Weights of a small GPT-style language model, trained from scratch on English Wikipedia: width 96, a variant of SOAP for these matrices.
Each number is 500 + 25 x the weight over the matrix's rms, rounded and kept within 0 to 999. Layers, rows and columns count from 0. Numbers have three digits each.

# up: layer 12 MLP up, 384x96, rms 0.255, rows 169-237, columns 0-95
# down: layer 12 MLP down (transposed), 384x96, rms 0.234, rows 169-237, columns 0-95
up169:504514520496489537480467542483520482475513505494556517493462442475455500494505571476463518515488522491510461504497469545513491502482454518489522475503489556466537540485503499505486490485492554504510495517518527509482467505451540529496525502477525462494523537483513509511538517508467536529
down169:477471547501524454478484510523549514519526504535486430516526480499519460500496503458482500512470538510509490499496517518541550486507483497483479535466503534497548497510512528531513476484541469478492513487493498453526496528521548504464496513448495483473508526496498489523467508491538508509
up170:468509515499496499536483468485469519574516455489495498479489494477480518524472492488489504479518524549467523512561471462537488474517504474441489531500462529495509494525509525485519485513484512479484470492507507513492480461495516518496499550509512497505477480536479468540545468508479512474
down170:537482492449461501510507499484493487509498514513516516551513511490442494478507535534491505529481542497546505499515513512488480508471510526520490447449493527506480508500495523512518511471510450548494512528511508485456511507481494462475504492482491478457514479465497517525501513473520473492
up171:518520509460481546542530511467505492522494531508502521558473494515501537531522526536482483488484482491429535509509457527483473513490504468456485513551522492523490512477459527471525477480480530498477489477458488475508497507539483532480524489465479467511483498515493498491501485493546478469
down171:510470525574500473516502527522453499536527509530480481510569499488537461495533545522466518499495549498520513500478508478518505508521501482549512529497509515491480484488532501495504533539489495494479543504540503489494526466475521535506480486516490467516504477481535451451561478470513482513
up172:503504477496492505520492483511502540512499488511474491480491539484526550485512528561504471486526469480474511467492525529481509537544515472499505493499490500564494486532533444492502508541484485516509516490482471477511499497493481522483496509488483501500471498468497514505536474488430484500
down172:504480474491530517523538497466496537477500507496494537470466523474516542474545518497512501504528529518504481488486522475540485507541501512496515476499521527476471506502482489501487528410526502520531477474498478459524475501531504450481515544474522524519502524527514470499465507527514490473
up173:522529494480499513457437490541524455496498456485482509508493502484536461493496506500517491495470474502490517462463466483518550524544453509472535456531514517532518484478495478492484478505523525547496519524503490474464506500502501491478527482513466502551488492465487486514503488457459487452
down173:522499527488500509533447527482460502483503502538467488501490529448506519486545493497546459477513526477469514520518541484514521487498498508526464528485521469512490487527506494507532500539467503518498511443517547506487500519497441458476488517500513523473524540483507484526458487487491497465
up174:527505505510446466525486504490504508512515537493513470498488495487475471514516484540518488506493466491490511561516531527471491497495452491522501518480511461514505517457428448501511531515494484508518503495527527558448498464487441491459497481548474501546496495498468531518491514513543490527
down174:496486476498463498562470511492498505491484492494508481518486469526514522539474484530497500492456448507532480524466484503519547491498501486480531462509538474491536463468473480450513534437505506501464499494503522492470482508468456490532497500498483515503482497500473543508516513495546531482
up175:491513482510521486556483546484492469576511498513478479504500542470493525455491516519499487518449498475496501455525504480474488530515492521445563496542535501518452512543506467503462441516514521516524492513472521448529477475523508522488527511536540498502487533533515482503543506502521494477
down175:504474517472469485481500488455478432480478456533505509460494517462493488477485535485500481534499508481496471504540489486556461537515512550486474532506500504511474502488516440478478507464465514490560505501501491494514443539538535535513518518518451530538473510498558499481450505485476492512
up176:556561505478504516468476492513478530474537477496585463481508478473501482508513484491505484451453495482503513468506467501455463530496489486454497488546489518493487478519528505479499484517550523487484475493523529475482518481503499507499524518471480507486497548512518474531513491512493505518
down176:467512500531487516524528553500482491536499465479470509455480531512505468503487520489474510490557509501537493520501562504460506482491442480522480479488491491475458522506481537523475545480449489481477462513497485518520530504516480495508500492480459499495529507507470483477502478506498465496
up177:452489499505471462469543467507487531488473530489476481446515490522470490508457508511508494506494507507525512556546492491490492528534456478479532524457555534499536503499513465491493484493474448512505488508457512511479466547487481487477487513469489514492495507504526481505498517522468497474
down177:464509526471485535485472471514504549514509523482527501514496509486443499510520500528485500507511509504477479471534489478509515473499549523521535509541492513514440478534536533500514495470482544533456496499533480468508535533487489459501515463524480484459536549463483495544478498491478506525
up178:496503511468506466540516486474527496521520462508506512521529502452465516548486518515496499515468518463478518494526451506503475507556462502478520479511482492491461488460497517506527515498503487488562439466528484435521502507535494497519491470519493480484461502545483536514473479484492521471
down178:466497543453480514514540464490559472492564512527497477467498461465536439478513474554482502537494543525508509497509474506506465460521565465520492470464480489483438480505474492529521503458510515487508494509495471488488500500526490528464452513483512527537514536520514482531501485507475461497
up179:500538542530502479540509487461530484511500525451446477507491551534527529469506467494502492538469490526469505511515526434476523506492489448539480501492453521482465523488501494492448550525488521477482514492471518510502497501520508502481496509502506531522499514459501521486498498468486518490
down179:512505455483534494493483525522462514509471481462472508510542478515489511521540501459495500482505504498550538470432479522533474525497488478530507482513508540511503443471514489483525478486538525500553515525498481500519460489504514494516493533513510480494507528481540444508489495454533503536
up180:541460518506456482522509507504496529525487488505533520521479512531497498496483493510514523464453461474537466471484521525461526481514497520512497497508459483502491510460517511486497491548529555530517506540507470514535490492487494510437488490480474475516518522492523491512457467500494539531
down180:476504508470508496527452524543499464508531529497478468456534462486486469496521501532485526480534510521531497457480488473518521491502507460509518459475516529541487484508515522503491511506472487493485483483538502493511499505528523513503503503522488486520518500472484499509532528492453497535
up181:520516515504496503484538464526458503522483481519518526482509510518513560482513493514520510518551462478484505486523508510516529513502490526548496467494499481492519495517538491512513462521515474518487486519510502533475497471528519469513481549472487516494497504469500479448498506524523476489
down181:493504488518491467498495539490530534451548516507488488488503469497517448485499490471503489515454526526484484529469505486525537525500505479502547458487500531509476480459526529537506514517513575510517497508493497483514533516455483480498489489537510497496469488535517505493485456492500510496
up182:554531530485524532511458524462486520545521533471528480537521481495565504512499479507494494490517469455503432498489570506472519501485522501495493472532492511489484504476506484502507482517509533514481524498500479519524524520501496506482502491493556536488485511472500497490479470505482496532
down182:474496500514502485526484496525502542472520480525499488472476476473461489460506519484476494508494568518518552526505435511486480491554491495518498500469525511525498483521486508514521509498493485513510474507544498466482464463510513517522492491516501516500492471561507524520504499501543472527
up183:517532525487482460448516489506490507499458500477513500494501526511485523464492501470497494480481513492502469459482434495481513503494496495467518495500548543520483511457474488482518467530463488458504490518523482469504504490532493508548474476497514467486537479471447579487472515512478549539
down183:579507507471462539516474508496523500501492487490509512506510511480578497488475450483476513497527535521521516558512502495556506507519466536499492514462490428495542490516487558481519508488519447520500492523490453501509495511493503499496489513508535518500507525522491496488535490481538464507
up184:499539533450489449460514494510538505464486456509466516537509512510492531484519433477511498491524494506490459459552500510482512481504526493450509493497494515504484458490482494520519513476526511505511497455431467448516500488470509502511511507508474495482497519487456482523468456514483483514
down184:480493493522532477488484497490511483521541515538507489515520521515484496477496510520532517495526484514508517536476523501484489502469488456528491537489466495525503476454483499465474498468510501513495544498544472569522483508509486479531460497475516476467463516514513483463527504505509504560
up185:525515499531491476493473476522488532502510504493484527491543526487513510511473481533469542491518485548454478485524520486462516534512507501521512509505511506533515507518487515484471496537511462566524488503461509499465484463530529503502486514519519499517494493524533500513465520490488495508
down185:482518527536557474522518530465469486506481515469521512477498510499515491506497515490490473519487511483522511524482509518507510496512515497531519476503530523503476476496462534479525522510509539450479512493529480476522494501483517489481512475479475501491487508480483497490464427501530475496
up186:511524529470500538488502478519512493468461469489491501487465504543538498507493495516520478476492515528474544479497479549515492506515516520499529513471526516521462506479489489483506478484554515534477518537548487525525463486478504514502504487536512497518495508516540512539548491453487536496
down186:446493560533495468526506509479485516520500534519508489498497500483457488445510481474517496505490467493512522512480510479514503485488528493534511474518505527506498482562466528461475509507500463493458549462497507477490510518540494497485474471493507458498526489485481474467492493514551424522
up187:517458496477487479513501499461501510461498494488529515457564520458492515527506532552507448498465502487502481526532537540507513485478495535506477475472511502496511500480497472512514502481508547521492545507511480484482461507472469487465494499484464530478519529434511479485498532512464500491
down187:496443489467486540496455496470505498468505552523530510525450537547506521487461520444502473493526503487483552473500502520531475490519516489531527476506472552520496532492492499459514519506519527563500461449476502536497485500487495527535534533511458546522550500506540488469488527498493545540
up188:507502469534493500486491518512532519508524469475522501532481525505496543532484521470448542449534528519486474518524524501497486499518474512468551516521535557466524475511496477499465538523497511468527498508490490518530506518511538511560482472468451499484527513488492519474492487498521513474
down188:498490512499511506529517476510471498502499504522475477447519459497521482499530481525532494522517486476503501490497487502494575470488466491520504495525461503493486490531458533479501457467496499513486500514488520488465519491549499478459490487535496538525519519496482504489472488526493488500
up189:487517495472501519488530528510537525511473502473515496555485461475518500482478503534535500485519490491484433472526506580525508534516474523503530506508475518472528488477559501499495486528506476475517512503511507488487478509547512503475523533493539485437500576538510531496534477489492512515
down189:509481501447467514532476507526518513487513545515503521507523500489538523479489498488471562513507543482480473503519481517459534512565520525473511520469512536519519522565505524490521488427467509479484501511480519489513505465520524483550453487494522505487466492493521518553477474555532494519
up190:471519464526524491480511504530505481481505473460542488525495474440475502523471509463456470531511489519500495465481512479514523525541494454432520505506525522534533521448509537505490490562533468483515513543454509484483536462516510505485513487497491435530519542549548515494502487512485457506
down190:521491470498470510473516526489461540452558542511475448413515486477500483521483490528489439507463461475499476526499486491491529541511507462473493508524491451478513507517510555532474531493535503523524495491473531474486493528521472501482485511510446520525482480547464468483487482514537482524
up191:490543552517440508515473475471509501521507497474493528482511520498499526495501524516498516492516476494466504448453516495495539515466521501503516518518518489480465515495537507490505504495538478498539503525511472546454498496501498527442491529493514446484531471569485466492482483466472522435
down191:515460485547457508468517565516499473482466489511481486517489514518458510544537534512497545455506491458516493499471524504496491477542533508498477502547508444520437477531511538505551551443481471480475515483503470492464537458511482530501472503473543492521519449491464451505502495520479486479
up192:537523479530538537483499509504484471508511459466481468487483526519483509513515484453498492505477497472471460469528492502504532510497454523534483471498497513477507475507485483538518466532533533460451509511502529488471501514478533512486473527510514488491461458521556511481520506482501496565
down192:552470508525480479517497502498496504511473507551463500524479519475499452482502523539488507482469497477483515483472499529509512512500521540534510502475538502451493495512484512493484531532527466531482502521499520464512503490509478518513496469471519454543523494495517465476492468492499488528
up193:480501505529450464489487528486538527548476523488452493515536504515493477500522475530516477554503502487464509531523478535499543496533501490458489493467480495546459504476469460532526534486487514503489484462485514510491507478481480520473508521483519490484481477508497486517535445510543511501
down193:483526497473449495500512533528479503464507486493547508510469478521516521487476533501490508480468467522554527471455521564519522497485527517519512501466533509516500496498490496480460536489508499556524496434501514467489522516461474462513513493509495499472509494501482468456491525512514551506
up194:486505523520530524540466461484458515510504459471487543452513545508484488477528502491458439502548490479525504484503512492488478528500496466478497476513503518527520490461525516494449476511492494528513459510509513510527508495492505497488456454524468511506496487506454459482479488525502490475
down194:504449481511514535524466515502505511527513546512490537478525476468533488471539497501542517529470438487487497502519479520525513539477514530506501523471470482486511506498517538527531526453489486502483499490546497526466521472485499469522531548450503479492511515496507520464509469510530502533
up195:526482535511489446493518498518505511558462521531466537471532517456473474502507529498481472468536512465522524475511485498489491527449483477517486513513529512501494514511472496541535504524521539500534521474533520484486529507510519494486450482438487505514504478512500492484526495453499513529
down195:492492487526486544513479472541484472495479498529515478533519518548499506458462520513521521528474516519524466471493508528462513497500540503489524475466508488453499487487498508471531500501513479539472514515474528496497520535521490488521476478518479483478535457460481500530541499499527518504
up196:479508510528446522519494494524501507522455477468500500526491479477491492572510481524478502487505483553480466502490533479518527498508491492477492555468567466487496563475465480492507510506471494507515553459472489499470497497508511481484472495510541485513514441495521527520494480477472518512
down196:505461469503474480532476483556472516528496513506478470489487509492523477527515555501470500492488514468533481479468535472527516477498473486547535480466486503456498464493474482460521518465514477506479528488534505527474486508542500512505508516526506500484542498508491495476470486482470520490
up197:517481508494516500522512484441486498458465527483537534503542479531519503482480513493471524516507501457499514546524474508489532525494459516502462510494486500501503486481493495527486505526498510530489536515498478523472538477484450521453498494484475492503503546461467499516420483517521453484
down197:455520534499530522514475521513508512499545541526460478508437488495476482521496544486510498527511505499500491467477512505506519476497504448510496517514489488490516533504538471466495508495492494479543534488508497526521506546547546465482498532496500498513463484545520499479543513472499525513
up198:486538515475523519507506487499516474494502486497521546496503535523499525533457471498532519474514546566502489477554482495487515548494558534489535506486523493489524491524510520513509436493498536518507496498546499487482499494514547515551527476501505545460513490499500465507478488475502488507
down198:492478483588544461475506516515502510522482495529519510489556494464531525523511508475495481519519496480511489520500506479458496503469441488482474487474486529514487462498496510472477490506550508513486470503487507515472516470503488486498503525469492469517512529543460512536488454501499500459
up199:469544571507497506555482484490494533525460510486499507536544468468531521454515453524465468526481456484512454523451499504519505491509508482450517488460476527485500525488473475500514490524492517518525511518505486489503469491527481526430454471503496507491501525466548523479473530482519473510
down199:462495455531482495506451479500524479478477500472479459494465488524514514552468524497543513497491497481509504488509515457566482472467443552495510480533486498476496511510499457513549502475538490458532509526502467509509461508486498496516496567520526518488501488533509521487484529449519519477
up200:513503505495544481473463496452519497498485509463520518471508508525543517479529500478508513503526487544456502517522480495477486448527505538477471564487495513492488507545506480540506534515509499529529500496481480490459518486511454509494520484516481469455498547487482509483474445484550523517
down200:514505501476480491533521483539479472536500478478492493528479492508497468501510516530519518494509449496515468495502515508463506520494493488518491454556518528496500515518492492505521440486499537486521539491514535510519497522501518507498488483484456486502530454467499505535517526516514536515
up201:532472483475523447479484467491491502477481520493532500515510489507508518521532499531498494471545479509544518514529508514455481507473462519496512479546474490480510446496512500508467509535479544512479481527497483503501497503456507443493516480508512466556514501476470503501509504496532532486
down201:525511487469507446511515508505517474474482489470524477512519483536477476512500512496490494480481527541493514467511533502524561470504486489500517542506507530462498523508549480529497474475520480446525492513483507485528522528485511492490456531505502489495505505507504498453498511502465533490
up202:481492506539480467526525477460504489525468494481478521463512528500478493508486512464532479510530472496485503510531491498505522468492438491459477514484486487505529494476495502517508529529473516497504456456504476485475534472461479478513499494475456495526533466501525483477477463497475466521
down202:506520486516509510483495530472487484503506489512554466521472467461488469505503495487498518500493509497530467483456494462481502523536534506503488501488518472516509522500503485463518490552504507482483510552528527522501493489561508520499556515484506508468491539468472477527490535491502491509
up203:476489496475457522518511476515495449498512482492511503507516509514471511495508470524499487495488500509493489514500491484504482499538469496484535534481510561464437487508526474436535451459495550525484529497482514501525496499510509513504484448460502526538450511507476477477518514536503565475
down203:518479500524533539536514498485481569518489550539490468524499504515494524553541511564517488479479514548499493484518506547497515495536496505512470528490541474490497516517503481469506493478513510540474484494509534488519541501545471555512511513452489488467521553512510487454532534463509476529
up204:505489443496509494476498490520511524505516517468461498483493493492459490530480455480519461445495474512442529507495466465515499487498505509486516510482483502461466474456506482516455528511492526521489534490492496518498523482431548501461514514514506489494474500521490538517490525509479495518
down204:503524506522477503481481546478502453456513488573499516498515492518510480507509468509488516515475505504472473478486497513557539512535504530485524516469515476482511537513519564534482492535506516522497497507503509497471471509539541483515520481490490501532510494493495475508530527510503502486
up205:474533473500482506529505509495532489526493507488499472497513486494483490471501481474511482473536511406502468492527456503476463503515452495505479509509485494477510514506423474519528532510512476531477525527532529557480492463491507523523529482554506527490537534521488496476486498518490499503
down205:451503499495462508485540482532457536513497486534487517486505471467502469536541493522508540530470469526487499493539514502536467529470529510443513523508545513532484435486491468461498483479518492493517529468508483448544472491463452513495447486492494480510502502503490519489516468518496530506
up206:503519463458497518450538475475459471509470514499537529505468441483528558500494423496490475451471488511492540522462463493499484507523492518484538474508549507483480509499495478487468501487535513516503490555509528535480556479489467482510508502514496507541501487506504500530504452497522510509
down206:525525540492443499486503468505529477458521474547486482483485529497445452497473546499517501535497483486526472517488510527475545502449488460483493505442500484490460497512469548501467480502502466522454463514479527498484473523487515548483490492503473447510485537478490462510520491506527501521
up207:498495512535476494506496479486494506513457479502506529505517518502459506459513502474489513489522485499531506497526500487474481515476496478500485522506476508471535527489482519528475539490525497521484497450481514489513522408481490494487438535505469514521483504539488507504451509512518490463
down207:476495455495484497494498515527519510486540533471514515506481484471485484525462465485513478482464530494485502476485452504514486528515523511492529491496527484483486521500523477484548500524486475483480519501528520516551525551524470516483504503491508504532518477468497524535500486487465484532
up208:494537511503548495503488479523536480491496489496539490519461554539470543505499502512450550478497509499475491500518501507484473510483458499479531455483489464466478496518470514493510535480502511564495529499488509562511505487526553504511480532475533489529530494470493538517496514485450517541
down208:505525462475450485445533484508461475504505510521516467506464484463485506518516495455481504520505503536490548501482480484477501489470497451492511545479467462447498507497549507493560468487512469480514493487492495488527525480462474447521504534486473461471476518486487508507510514508546447503
up209:486522478476494523482494485571524487517537498483505553460501511501536495508477478528479492466518471516522495513515487532518506515493500541513519488476513501496512521539484481488481508521489456518515533510503483461528509465477484483474556506497512465463498501489468552459492549505481512500
down209:494486497504475473484485537544483495515500482524491492503528452514480519508533496462492486505456540479532492495490541487549527485525466440482492515480455485491470472480496462494498521511544505485481475447451483510530543528522501490527475486502533484471521539490493493524472478486470529500
up210:515493499469503525520522501498462507498526483496537529535499508502514487539486506463511493521511519468472497508497496468553513490481483501515501477504496528549513528479529493516503520548521507452507469516540493475520485451516496517501441433501503531507462489472504496464553475477486485523
down210:503501538480472530490486485481467525482516531491487508473541480497528501479516519522502521490476496482430484508488534491505464522507539488494537462462510533547463487550515527488492523485567501459437487500503467472501512530523517505469457495523474515520532512544483504478473513499523508515
up211:491495513480499497442501508493481493559509560472512461498506497519495522494518463454508506474481508512488509488478469508498503521474498484459531497515463487530521528472528481484500520486499512488474462486502513483511547489527550509490484508518544506522550518514490559473502429465506499489
down211:510475518497480490534520498469498533480499471495486492478525534486464476449494536529528508506458502520533478502481497511504533495510498511509511501484479497527469482523507525498482515509498467472513532474478459475541553533500501515497457528475461500500524479467547481452517551525483536525
up212:499482505492482565521473510513486514536471461477492498468505469507443533491508435510538499534521477496513505458502504500502449498503460506506485560492488536472476493504502471518530464506499498545522493520497508460519497468514460488519505471504476480499462471523516488472512523457495522516
down212:505530507557494539497503511500503488500537524460492488490508479469469475504475468484494524502492499543479480502521512455495507513572533556471488455498518478474478510496527524477505551474487452527465500492498511482517515479465453524528527466456567549489481473470531477466503505485461526524
up213:476508522493486496521516480520510492524522496499508477451465567479486544490437481505496521500481455494522491539500494489484543508525488542480487496490481491503549501490537508487480519498529497515518506515492507538478504540440430473511507483522492526539554481487509493530491486489470488518
down213:503481457447449502502518539473510514505482496527488475488476451506496502473549546533497497462513520500490476542505503465502514501496511489523490524478457513565491482480466478556523535473478477498473496523501468495462520467502518481470488513469505533535464517470493465503490490494483491487
up214:499531507479496513506491478473467520489487476446517531464519472474490501497513478521472517473468504494481527553501456494541522494525470545493509491508520460503499489507476453518496460489522524506459502544507518491478502460467471497508429511544528497527495518469474521552508527544511471536
down214:429518536506477521479510508485496522491544499513456477520504481520465520547511486487485497521526510512532528506501470540487507485496491513477530468538514498508531530533499534452524492453520506476452493552548486515497530557486482516484524527536477442512511512522452457521497478499511461530
up215:495513534487554471512524455491490494487467488498536510509468477499473510493508499511484482482520528513485459524514502501470481485507514483479540496516484486459510523526511528523478540542506512519485487471479458504510509516519546517534507459511511553528506487515487498540481478514523530496
down215:496482471481503479498503503513542494484480482465477476526520494471512513482500505492497461570487481488511506501486498503496492462512495518519505533511499491494477508521494476475498516535505504484492514558495500502469470485480474480471502510494523459498488478453482491483489492487486502462
up216:517508532457483451498525519473528502493503439521484518510554514495484498536473486523508471511493501448499472499492505504507487490530501489498458483544524465529482480491504485521496471536519484494485491471513488523500495451474492520529516494476532450493480509480509462461523502543494529504
down216:536493521491472530459493457511476520496483500477517481531535539501520467472510511509468498494521544538483521528487511545517504489439494498514489526518490475548459482475519558453502508526508478509466495452492495502483490506507523549508504458511471506526516513535491463459469516491495496490
up217:535537513453529536467527559490543504495480519502451521521481560482496491515521490509476463536517488501491461488495495530502513504540484512454492473482522549447517455481564508517463509487483507468544539544501560519448523504507494501543506470485508514487516446526496505470501549520458483498
down217:499466476462461475511495506493500499541504500513543554529538534502479514476483535484459495510489466546473523507488471513445502526447513489465485533475548555477527476504498474499451486468516545524549473495521488506532477544515533500535561528520530475511543496476508437512508543507474526558
up218:551501523542526463488534532496479513509498489542455487509516502510499531479490485511495494492529481455496487515536508522521481533517520502454469451498500521470480491499493502546470475514492475477539487503523529505506494520514505540500475484490517496490497460505511496501505536497482525483
down218:495512503572477497518494481509475469471491495470484522487466514489508496487492504491529488507499453518502512535529523473483517496488495472506510533495475489496516549513450493490484523503511529500508516518500429513490481496524494460486515498502487492532495542521506494513451479505551505494
up219:496476500482526468496485503494525512507504501478486488503529581513484516552516482480527487497513516475490500494506546478472489483496467513468500499483460474483502495507495494481426523508493518508468438473520500485516533542490480505525521475501504531490461509524511529522549509520492535514
down219:536533510510505505491499505499488527529511512529500492494521460525476469501499481551504506510523514532529490436449477489549483507461515511590544508512539534506508506475483507508504462468477502514498547482527517501519494494494538495462488510510504474507517483485502503493522539493501470480
up220:488481481509496517496480453547531501531497558499477485479516473468535499494497508548530518505488475472496493523524543488484547485484490471492510517450519544486501520514501472512499469523498487523520558484503483515457476487490475521490498530514471513455464500494500473519543497511472511476
down220:503530497510529553511450533488516551470517518505504513477477498461519489481498502448515510528498498501477495515473529498505556496497526479486488471505512472538490504539492544522499500535482548498464471495514458454526533467499463458491508532500482524512553509522550488491490497499501525532
up221:506512507474497509438490502513483505547473529518477459480505492476495440530518540502488479528528479486515508489530486544496485478488494490515495538473477488532498483492510479503470467526476481529541495480516521523525529505506533487477518514504507533503488490503520516532494522525508501445
down221:483516462558539499543507505493453460472491499549462483531500531540487532465489488462514493489506523510487487502468494475500469531512512487493529484533489498523483492536498528544496494488509471486489491517457470506494481505450487498522462523506481503523503507482516484507488487506555520496
up222:480489503526511523456528496497549519551506512477467482497504491462495529525469512490493496482516469489491476493465466477450507508490486533505517449537517476512484545513486502502524482497488510549515510490484485529541499492530523513499502495491518511516493469470483464492470549440547527519
down222:511507493513510516531446505525492522490512492515540464475511538493515453481510499503488488535493493500500509503502505522531481483496500474471482488497483528497505441467524467543468529488521530492481470495506488528462478525510509507534486470526463502490511553488528513532497527537480482524
up223:518483488511520512480500481525536530495530523512507502469524534562533510527499490478512475469485517472509506539497541478471495527509496452446520500447480497519516508476535487513484498483517480507554534464504503520504508507506521478478473515474540518502478488497445497499521503474487531521
down223:473504522475447512492501478488489500494492475484475442511528478488497478517468471496501514512511510504500530523474438483488479521485487519517480497539496487499490490503457532513502483560536525507468469498527534488497520491497504521517539515443497530524530514488512488501545519474489491519
up224:521491528476527504521507525521501488538509461509492496511513456511493541477536459496474500500521514498502506499528473537526493514501522499474542451505499524505522528496494482544544521482501507510514493467492459517443468517516488549479517510553504502485500500493494449484550480509506502528
down224:500510479494506497478483524488527527486543490521503547513512518514481510514484570488514475502508429508528498518474490523476496482520518528519499544483509500497469478487517503535463480497474481484499499472515505497527545503480511462495492504483462510470471566484544537511519523548489494509
up225:480527501487478468513505496519503517475442506484497499521455505512493474528494548544497496449544490454476512474521447501522507472494467510508528474550506478524492507482541514512493531511519561485500500480505496476465507488480500487502512498518479512569506528486474517538511496510489544528
down225:536531491475471469494513488442541533504504514508514480522511455490449501537499509489438525516494555521512533511474476484516514491515581517516504503510518508485483497489551513483516478479454524500483479544489532460526501499505482508479498529557473477497539500490491542501506498506471495514
up226:537497506481493519465513499509480523505458534526478530503507492509473472529507537519459505494528482512446512516483463525506525486492471533460527539502505499540472485476475504473486515526474509521528529510490500509511539505486480524524564487519487449466490515451533475479526486537477508494
down226:508522543566522501549515521479453475531499496536504509493501502468496475503474497472464499436500497501470490537485514487566502491538495502484504474491555488477497495471524587514498478498492461477463504517511513506502472516480500485500475488466492474492511544507493512541473549476521493503
up227:501502501505551472502508534512486484498469478533507465480523535472527508522525535544506515493519487506447478484515490525539508484497473509496496439509501497480481533466492508492518502518522500491491507522497506537507506482510529493512492477528512489502512498470490488518500486497478487468
down227:533473506583565569514468496500500498514475529522465531503506476476512513486500496498500505513480519507514511535493512491525464446477507524461509489500515479482516461532556531480475485484488520504488494525517464484508490494488517495521516525496495495493463497560489499504495504493503479501
up228:548478501507523473521487493492463496482473509478516466476513485497452513528495487516514511501498499430488474483495482493538493492488455498523465489510514468486494517478482478497500514538480505575492491482529541458503480529483456485442514469537496518450540514508512469573536479496498522524
down228:497500513446490485483454518546523551487483527507544510517498506524544512507490495527479500567534528498546514531476509503533491511527516480494478514519513519514510507471540475507491472434536548527504482457491510488495509479546520502516532522483496551519521500534534537457488482474469475513
up229:536508502497478532486535485489513468491492493506550441507507497490503504532509480485495494494528506473489508523488523464507500517481515516500536499494517470532522503462498463538503507463453510527531526477490500439533500457494544496525514501495495498485492483541469546494474508493517493483
down229:497511485516468525499512508490480513528517493500477494486488513457529494510495528495500536489498524509451513488483496524454511444497533475517523501512493484511504484495506520508511506498483518506445475461542502515464516523510517485534520470485501509508526534463501505516508496507483450516
up230:479464534497480541483503476532546493480488472517535523463549498491476498534537514496502491471507490487485537550503505555472508527466509480485515491498525515511508504511448518531467519527469540504487500529457519555533530486493472488488530483466500494475461488558436463469496462482487453505
down230:498493498519513462462521512501448507510542531506501444477473504507537554521497478529526512519505510516527472475481498471517518492528459501510464528493526438536511549552488493445499475484497504489471497467474485499491544518468490486493459546516497509529530495513524529498488517511514525519
up231:536492518514512497478461473504475525486460507485543511524499518516494504508481525524444469516507491514479474487473513500492505524455499562491497523524477526472539522464527521514519535473547511508478502481454499503525524476523460533504493492508462531494481512485490462483542540490461496477
down231:478467485466509481465481489466482481501451495496470529475482519486520472551560459471511504492455487511486541509516487491480519524489501490521533512514477532500486529504514488442514521550503443496465532457506513469503458494468517494500472457548528480514524490500434519490518491506529451530
up232:516507496505497521482491488547507545510519529493522493502497460496493490527507495490480514474470485496466508475526507523518487500441492494459507547547541525474519503492504496530520493495503486504505472454516467470533556474496516507479513500515543542530466496482509481480504499559504499501
down232:473523484529527481523517474508482497506514460527542529528487517513505498485515509528555495514470506538533518494477489527466459480507485533539487533496506473475501495504516512531460496538484514471481528514529501519528485529481505518527493518502504482428487515485499482484506517466493493507
up233:547531485476505532541507481538503460510535532516503530510501501510489541522479492507479499491496500483488482493503474479531495506478479542494446493532511494512500503521527538501523484502492531475484523445490501492470482493512480512487483476515512510529448458536509495516533489531453510487
down233:490460467492555525509493482489471526483501476518508499465544526500501533503511548458461473458476561461520485479498520475462488520493534504525462444471487507496492459497467513477501488492504506511521505528542472491484496518480438467487494484529474481501528490497527478499521519505511505481
up234:520507508476479532540502485508506503520480477483522525507494501502500492485527460515474523511477475521466508555494500467495504504518488499518543580476491546479536482466504517514490461547511468502543508522477505498501523497498520526537502514496453512490489455525527487488546503528508524487
down234:539451492454530507510544480519521488476496500482458527522466483444516497492502527523523488506497474475471475517550556495490491486503530482481520476506521496536491492497545531484500509462504526512488476491510519537549519535481467514523500515493493538474498523475474478514533507488506509486
up235:492508520506496477507498493510433483473475458461505493475520518501473506508483522506475463477489507470489495503513512495521557508509525487466489495534536460508537457516506501494483492479500506489492513558476489526473488503550499519440510470474507474497490497515473520544494489481530476503
down235:539503560481503513521490490502502495489494537521482476500495513472480495498519467528490471488489498521524498518454504548498506487543481515450517552496505535504500518524458496533515506465463463526481483506533557490520500463519487530521525529468499484532520483474496492494476469570516474505
up236:501536509496498472504542529505493467522520478488507492512526479455462502508491508501526523497509497503481467520485462543485515469476489536458520496474521514527481554468508477504502534521523492521500537455475524515501548544509492481507468470506496475488531488533555496507498458534461505479
down236:495510509517498498503525514517457495501471499572513541508487464507459494480516518533478425508494553509507483540487495507506512490469532501509439478479514506521473463494495450546504516524472509498490472543491524521541534505463465500513542503478472499437512442480477506478508509520521485497
up237:519533469527496543492537482529456479513479479494507509514513498481484507508513487512481526477443487457511458483486538503489513484478479496504492437496514529511514514503475511539493456504535549513448508486502529537521474455465446512495522483502477495512477483499477492480506578507497498480
down237:472442492519513462474504507500545526498504509554493468511473527492536515502501582454492518527519523521469531501516498540452509476514527530506480464484508527469453474526506533489493518516500487452449524530530476517466516510517468555456481494507528492523513460493503471506510426482525535526